Each number is 128 + 32 x the weight over the matrix's rms, rounded and kept within 0 to 255. Layers, rows and columns count from 0.

# layer 7 attention value, 64x64, rms 0.17, rows 43-63, columns 0-63
[[146  93  85 127  99 105 186 113 148  76 125 142 125 104 141 100 145 156 118 150 127 145 109 160 148 136 140 142 154 121 116 133  96 111 115 112  75 114 133 144 108 129  65  46  99 232 137 122 150 167 165 120 130 140 134 126  87 184 149 107 156 112  83 115]
 [153 116 107  68 157  86  79 118  57 190 132 163 136  50  64  96 125 136 131 131 170 152 131  93 118 115 175  95 223 140 132 143 130  99 166 139 156  96 108 149  78 178 104 138 121 187 142 144 122 102 136  95 152 180 102 190  94 178 150 184 171  82 131 163]
 [161 145  90 133 127 149 153 115 110 135 157 150 126 118 129 144 165 133 148  75 161 136 112  79 113 153 140 126 158  80 129 108 131 148  58 124 121 106 123 147 103 207  70 106 147 149 132 186 132 119 160  47 148 146 115 147 136 142 140 106  87 176 116  97]
 [ 85 142 135 183 151 122 110 130  56 109 179 117 112 180 209 153  98 146 149  76 117  57 100 154 122 150 114 162  98 159 181 128 164 112  68 112 195 148  92 109 191 110 136 125  59 126 146  84 155 121 143 151 112  88 133  52 210 135 108 128 137 129 138 147]
 [ 98 130 142 179 137  89 125 108 107  90 134 159 108 173  93 125 181 161 110 143 157 170 141 118 135 138 162 105 118 174 109 128 114 148  75 173  99 145 173 108 150 198 175 161 163 168 139 138 160 118 142 127 198  96 135 145 116 144 143  90 160 128 104 121]
 [111 169 135 152 170 127 182 163  49 128 144 170 113 129 127  84 209 152 130 163 122 169 104 135 118 154 153 157  91 169  60 134 116 132 166 147 107 164 133 115  49 142 117 191 123 155 126 144 169 120  60 142 142 132 168 151 162 156 141  98 124 134 150  92]
 [113 138 118 115 175  86 134 139 140 132 131 130 152 145  85 111 145 148 131 125 116 155 157 158 161 192 160  95 109 135  54 117 159 135  74 105  76  88 143 140 151  83  85 161 116 150 134 141 157  89 106 193  89 102 121 141 160 144 129  89 124 162 175 117]
 [106 132 106 117 130 141 142 121 111 142 146 150 147 138 148 155  77 120 108 107 160 119  77 114  97 221 125 176 131 125 131 110 141 117  72 160  92 105 106 146 124  44  64 213 125 108 147 149 148 115  98 166 128 107 141  78 143 114 142 146 140 166 168 105]
 [102 177 109 131 100 113 115 103 159 160 140 108 158 148 151 158 199 139 114 133 146 103 147 148 133 138 121 200  87 108 143 134 142  45 129 158 159  76 121 204 138  95 106 186 171 156 174  95 165 153  90 125 161 119 127  94 128  62 116 124 158 141 146 125]
 [148 116  70 144 151 147 113  96 141 169 125 125 138 126 110 157 133 174 125  84 154 116 122 101 144 116 169 124 160 164 126 138 115 166  86 143 167 126 141 114  73 165 162 141 164 104 146 147 133 111 184  34 175 135 126 164 137 193 107 193 131 164  59 109]
 [170  83 100  84 147 130  43 167 104 168 106 125  94  89  87  60 114  43 189 132 125 111 130 110 125  69 130  34 182 102 108 107 143  94 165 142 134 143 157 130 102 131  87 110 145  97  96 166  81 145  91 104  98 130 121 186  36  97 105 104 151 124 112 102]
 [160  92  85 151 148 131 128  96 160  94 104 140 138  82  90 134 147 145 124 148 137 121 116 145 126 131 145 118 155 150 123 146 147 180 115 157  91 110 146 172 121 225  89 133 123 144 199 146 102 129 127  69 144 125 144 200 143 176 105 174 108 155  54 197]
 [118 122  80 157  82 229 140 128 104 130 131 122 120 145 155 174 129 114 109  94 126 129  89 130 124  61 125 167  75 113 143 160 116  97 110 126  49  81 112 119  86 226 130 101 107 131 135  96  73 149 139  73 146 158 154 141 157 133 115  73 142 154  87 158]
 [ 78 137 185  83 130  98 145 162 143  96 148 136 156 127 120 109 108 118 145 141 135 136 178 127 119  85 104 148 136  87  95  86 178  27 147 151 184 160 102 141 129  76 157 127 109 110 100 149 147  90 118 118 133 166 135 100 162  80 126 121 154 144 157  73]
 [181  92 133 162 160  71 101 113 154 142  89 138  96  95  43 144  96 205  84 119 117 154 126 183 124 139 166 106 125 107  78 125 115 148 114 145 108  90 151 100  47 129  73 221 119 142 134 162 100 116 103 112 103 147 124 185 144 147 136 156 138 112  90 150]
 [ 48 132 176 149 160 122 109 157  84 125 109 120 131 116 180  75 108 136 173 126 143 132 122 126 147  51 147 197  44 123  70  97 117 161 136 123 169 134 102 174 133  74 162 125 122  82 133 136 160 106 116  96 109 151 116 120 161 133 130 174 102 157 103  94]
 [196 129 150 116 134 154 144 156 145 147  93 124  84  43 169 157 130 111 144 117 103 163  56 122 132 200 135 148 167 140 163 119 155 166  87 124 156  68 100 144 157  87 110 111 153 115 163 102  78 164 185 115  97 107 129 125 144 143 140 111  94  81  98 169]
 [129 122 118 132 120  77 133 112 115 130 101 110 125 132 151 164  93 120 107 110 131 136 154 156 144 102 108 136 126 147 164 116 102 119  86  74 133 121 117 143 146  55 163  94  96 118 193 130 185 161 122 146 124 130 122  95 121 119 154 119 127  99 166 164]
 [101 132 148 129 157 133 111 151 138 101  71  91 107 103 129 120 117  93 170 106 125 119 178 124 140 112 173 170 173 144 137 118 148 117 100 124 189 104 140 132  18 121 143 152 152  56 178  87 162 198 182 116  86 154 136 146 135 103  77 127 112 110  99  54]
 [125 127  92 129 124 140 110 154 153 183  80 144 117  86 132 117 115  80 115 123  46 115  69 108 156 102 140 130 151 162 115 125  90 142 126 108 106 122 103 138 105  86 146 132 131  55 138  85  98 151 137 178  88 106 139 130 132 159 139 127 120 102 136 186]
 [134 127  91 143 110 122 167 103 178 104 126 132 144 150 141 172 153  59 144 134 100 125 137 130 193  72 121 170 110  93 164 130  77 136 120 148 140  81 133 119  88 203 129  53 113 145 126  90  80 134 184 104  87  88 165 187 144 117 138 121  88  98  98 127]]
# layer 7 attention output (transposed), 64x64, rms 0.165, rows 43-63, columns 0-63
[[135 143 120 124 160 155 131 125 109 106 104 140  84  84 145 143 131 133 132 116 168 202 168 160 143 112  94 156 101 121 175 141 109 150 162 153 150 122 107  97 108 107 142 107 133  87 121 153 132 172 159 110 118  64  78 145 154 122 130 177 178 110 140 136]
 [133 142 120 159 120 164 126 175  71 130 101 107 114 107 142 149 148  85 124 149  93 221  75 172  78  76 154 124 140 122 106 120 149 133 111 173 128 160 110 124  72 163 164 141  97 143  59 146 121 175 172  88 148 118 123 158 106 138 118  92 152  82  71 137]
 [128 133 108 154 189 139 137 135 132 169 126  92  80 122 168 183 246 130 132 116 125 128 114 145 153  99 108 139 139 128 176 152 144 158 109 132 144  95  88 131 151 112  68 126 141 110 149 124 143 146 163 107 153  62  69 142 132 136 124  97  98 124 108 123]
 [154  90 178  72 167 109 111 140 171 124 162 161 122 152 105 141  28 124  84 157 162  37 131  77 161 198 103  99 170 119 102 151 106 116 108  91 141 157 137 128 160  82  94 164 111  35 160 124 124  77 138 156 107 156 144 106  83 119 129 145 131 123 158 166]
 [119 172 102 130 153 132 141 111  97 133  57 176  99 123 152 157 202 142 102 120 134 147 139 160 131 108  99 132 113 144 143 167 174 134 147 143 147 120 108 154 127 158 104 122 117 126  97 119 136 158 154 133 158 107 164 139 119 179 106 109 119  94  90 119]
 [117 119 105 101 125 116 167 134 101  96 114 181 102 121 137 115 136 120 144 164 117 168 172 133 107 122 116 158  89 152 153 136 160 133 112 122 126  95 170 104 118 147 137 121 151 101  99 138 146 140 150 125 115  94 203 128 150 158  89 101 101  74 119 142]
 [ 79 135 151  78 107 121 127 139 110  89 114  90 133 148 121 149 102 106 140 125 132 122  77 158 116 128 123 154  63 165 155 132 155  83 115 155 167 164 144 101 156 165 146 141 148 115 112  83  75 121  86 169 142 141 124 102 172 171 144 101 115 132 195 178]
 [ 83 155 191 105  87 104 110 116 124 130 125 149 146 112 115 132 139 134 163 113 146 112  61 115 140 142 122 106 122 126 129  84 152 117  71 152 163 126 120 158 183 123  98 168 171 107 130 122 129 123 110 127 134 103 167  78 154 127 135 124 152 175 191 181]
 [ 66 136 188 158 126 130  99  96 126 110 109 150 141 110 128 108 132 125 168 113 108 103 175  66 167 157 128 121 118 141 179 110 165  49  93 209 152 151 152 159 164 112 130 148 172 133 225 114 171  91 141 129 113 131 182 155 154 122 103 143 136 127 139 127]
 [127 141 137 178 107 131 122 121 106 148  61 199  97 115 171 182 191 173 113 143 122  88 133 118 152 119 129  86 149 164 132 149 189  97 152 155  77 134  97 161 131 148  97 108  70 164 112  95  91 111 189 124 101  66 123 143 129 128  70 158 109 116 121 136]
 [194 151  85 185 120 195 119 122 113 172 153 125 122 168 170 112 199  87 112 144  67 175 114 170  80 110 144 134 147 111  87 129 120 107 139 125 101 130 116 136  91 186 120  52 142 183 140 140 147 152 179 127 163 139 139 133  85 189 133  96 173  99  86  66]
 [138 149 119 184  86 110 148  97 117 156 121 104 105 132 141 169 136 145 120 153 117 177 185 146 138 177 113 151  86 138 113 161 174  99 192 162  90 143 130 108  79 107  80 107 119 147 113 138 129  96 177  83 123 113  46 163 140 142  98 127  99 167  72 109]
 [191 157 128 116 170 173 117  57 160 141 150 163 120 150 124 133 225 140 137 181 105 141 145 154 166 105  97  61 182 129  93 135 144 143 158 110  45 121 129 146 111 109  88 126  66  86  72 146 153 166 156 186 114 144  79 145 114 129 129 143 123 125 118 116]
 [142 129 126 149 130 155 149 132 142 120 126 127 149 137  83 160 127  88 121 106  72 115 126 129  68 107 133 158  99  47  73 134 147  47 100  69 174 135 134 157 159 107  97 127 112 123 130  55 128 130 101 174 126 159 188 119 166 134 139 105 123 124  89 133]
 [119 151 101 172 107  97 158 124 120  98 108 147  97 144 148 188 145  84 125 171 127 195 162 168 123 140 148 130 147 145 116 125 140 192 116 177 109 144 147 115  89 142 198 144 149 136  97 140 169 124 161 126 123 107 120 136 120  82 133 120 113  91 101 123]
 [118  87 152  81 154  91 128 103  96  76 145 136 158 131 141 123  99 156  87 124  83 110  87 139 110  95 117 100 112  90 119 108 149 119 155 124  95 181 108 161 132 101 101 197 104  67 118  62 118 105 158 120 175 212 150 108 124 195 154 132 138 109  99 143]
 [115 145 128 111  91 119 160 105 157 131  98  77 120  92 172  77  95 131 125 128 104 195  91 158 150 129 161  97 165 123 134  99 100 161 146 166 144 129 158 114 106 179 189 190 142 123 157 185  62  93 119 114 136 119  97 154  61 121 194 184 140 137 137 162]
 [102 128 163 125 128 136  88 131 113 102 113 141 147 131 121 154  86 140  78 104 172 144 112 145 121 152 110 120 115 128 130 105  83 144 167 159 147 200 130 104 112  94  87 132 104 125 160  88 127 100 137 147 163 163  94 131  91 124 168 176 166 113 131 126]
 [112 127 148 150 113 119 128 103 124 101 112  96 118 127  99 142  91 133 134 110 115 120  84 128 162 162 140 138 153  93 112 196 140 112 114 122 109 106 157 159 125 163  68 199 147 146 161 110  98  71 113 158 179 146  42 134 114 179 185 114 137 171 147 130]
 [114 105 133  92 116 143 110  81 180 105 135 160 132 166 119  69  90 147 117 164  98 102 116 114  76 140 139  94 161 131  90 140  38 160 131 129 100 155 148 102  99 147 157 125 155 104 116 121  91  83  84 122 124 137 112 165  69 100 185 160 155 153 140 155]
 [191 149 177  98 119 127 150 118 222 120 116 144 168 151 114 122 204 177 174 167 141 164 179  94 171 136  79  85 155 115 121 157 125 136 170 144  94  76 144  85 118 198 120 107 129 116 105 137 113  80 101  94 108 109  83 156 115 113 152 177 116 108 141 114]]
# layer 7 MLP up, 256x64, rms 0.218, rows 0-3, columns 0-63
[[142 132 121  80 132  73 131 150 118 136 146  88 114  54  98  68 108 158 108  79 129 131 165 116  78 157 144 119 193 119 109 152 129 115 108 122 133  97 156 115 168 134  95 170 175 135 168 157 101 154 118  98 127 153 113  90 137  81 154 185  71  96 132 128]
 [139 120 132  92 156  98 152 175 158 113 139 119 114 105 109 127 155 131  99 101 150  30 128 150 163 186 113 145 137 100 131 158 144 129  39  82 151 106 133 124 125  98 150 120 154 127 200 186 120 135 128  96 117 118  78  67 121 153 121  81  52 144 167 107]
 [ 99 148 143 121 112 111 105  95 196 167 208  96 180 113 145  56 157 152 151 137 117  78  55 102 135 102  75 103 231 156 156 184 129  91 139 103  85 122 153 124 110 132 182  73 119 105 135 190  46 140 140 119  93 104  99  89  87 115 111 178  61 144 173 140]
 [129 152 138 127  86 160  93 107 144 171 130 149 168 127  79 104 135 104  94  44 142 118  73  91 187  96 125 148 117 145 108 174 130 105  72 151 148 126 174 106 170  76 122 140  88  64 216 133 135 183  65 173 109 110 117 155  90 126  88 107 121  98 117 133]]
# layer 7 MLP down (transposed), 256x64, rms 0.18, rows 0-2, columns 0-63
[[105 160  80 197 135 129 159 151 146 131 104 122 121 141 162 131 191 123 161 205 146  78 133 137 150 174 137 115  84 121 173 109  95 143 133  86 160 169 163 142 143  78 123 143 157 147  93 124 108 113 162 110 137 122 112 131 124 181 100 124 133 164 108 111]
 [111 162 120  77 105 157 159 112 140  96 180 127 168 189 152 117 126 217 114 118 160 127 106 122 191  82  86 110 150 104 140 128 108 160  91 189 159 129 118 128  99 101 171 145 136 112 192 122 121 136 137 144 141 135 112 107 136 169  87 163 157 136 107 162]
 [216  82 195  85 229 134  70 142 117 207  79  98  91  80  71 117  69 160  95 142 201 105  93 182 126  64  58 110 166  81  85  89  35  76 133 117  58 136 124 202 143 112  72 155  49 154 143 164 104 181  79  64 159 125 137 127  72 174  81 105 170  70 194 140]]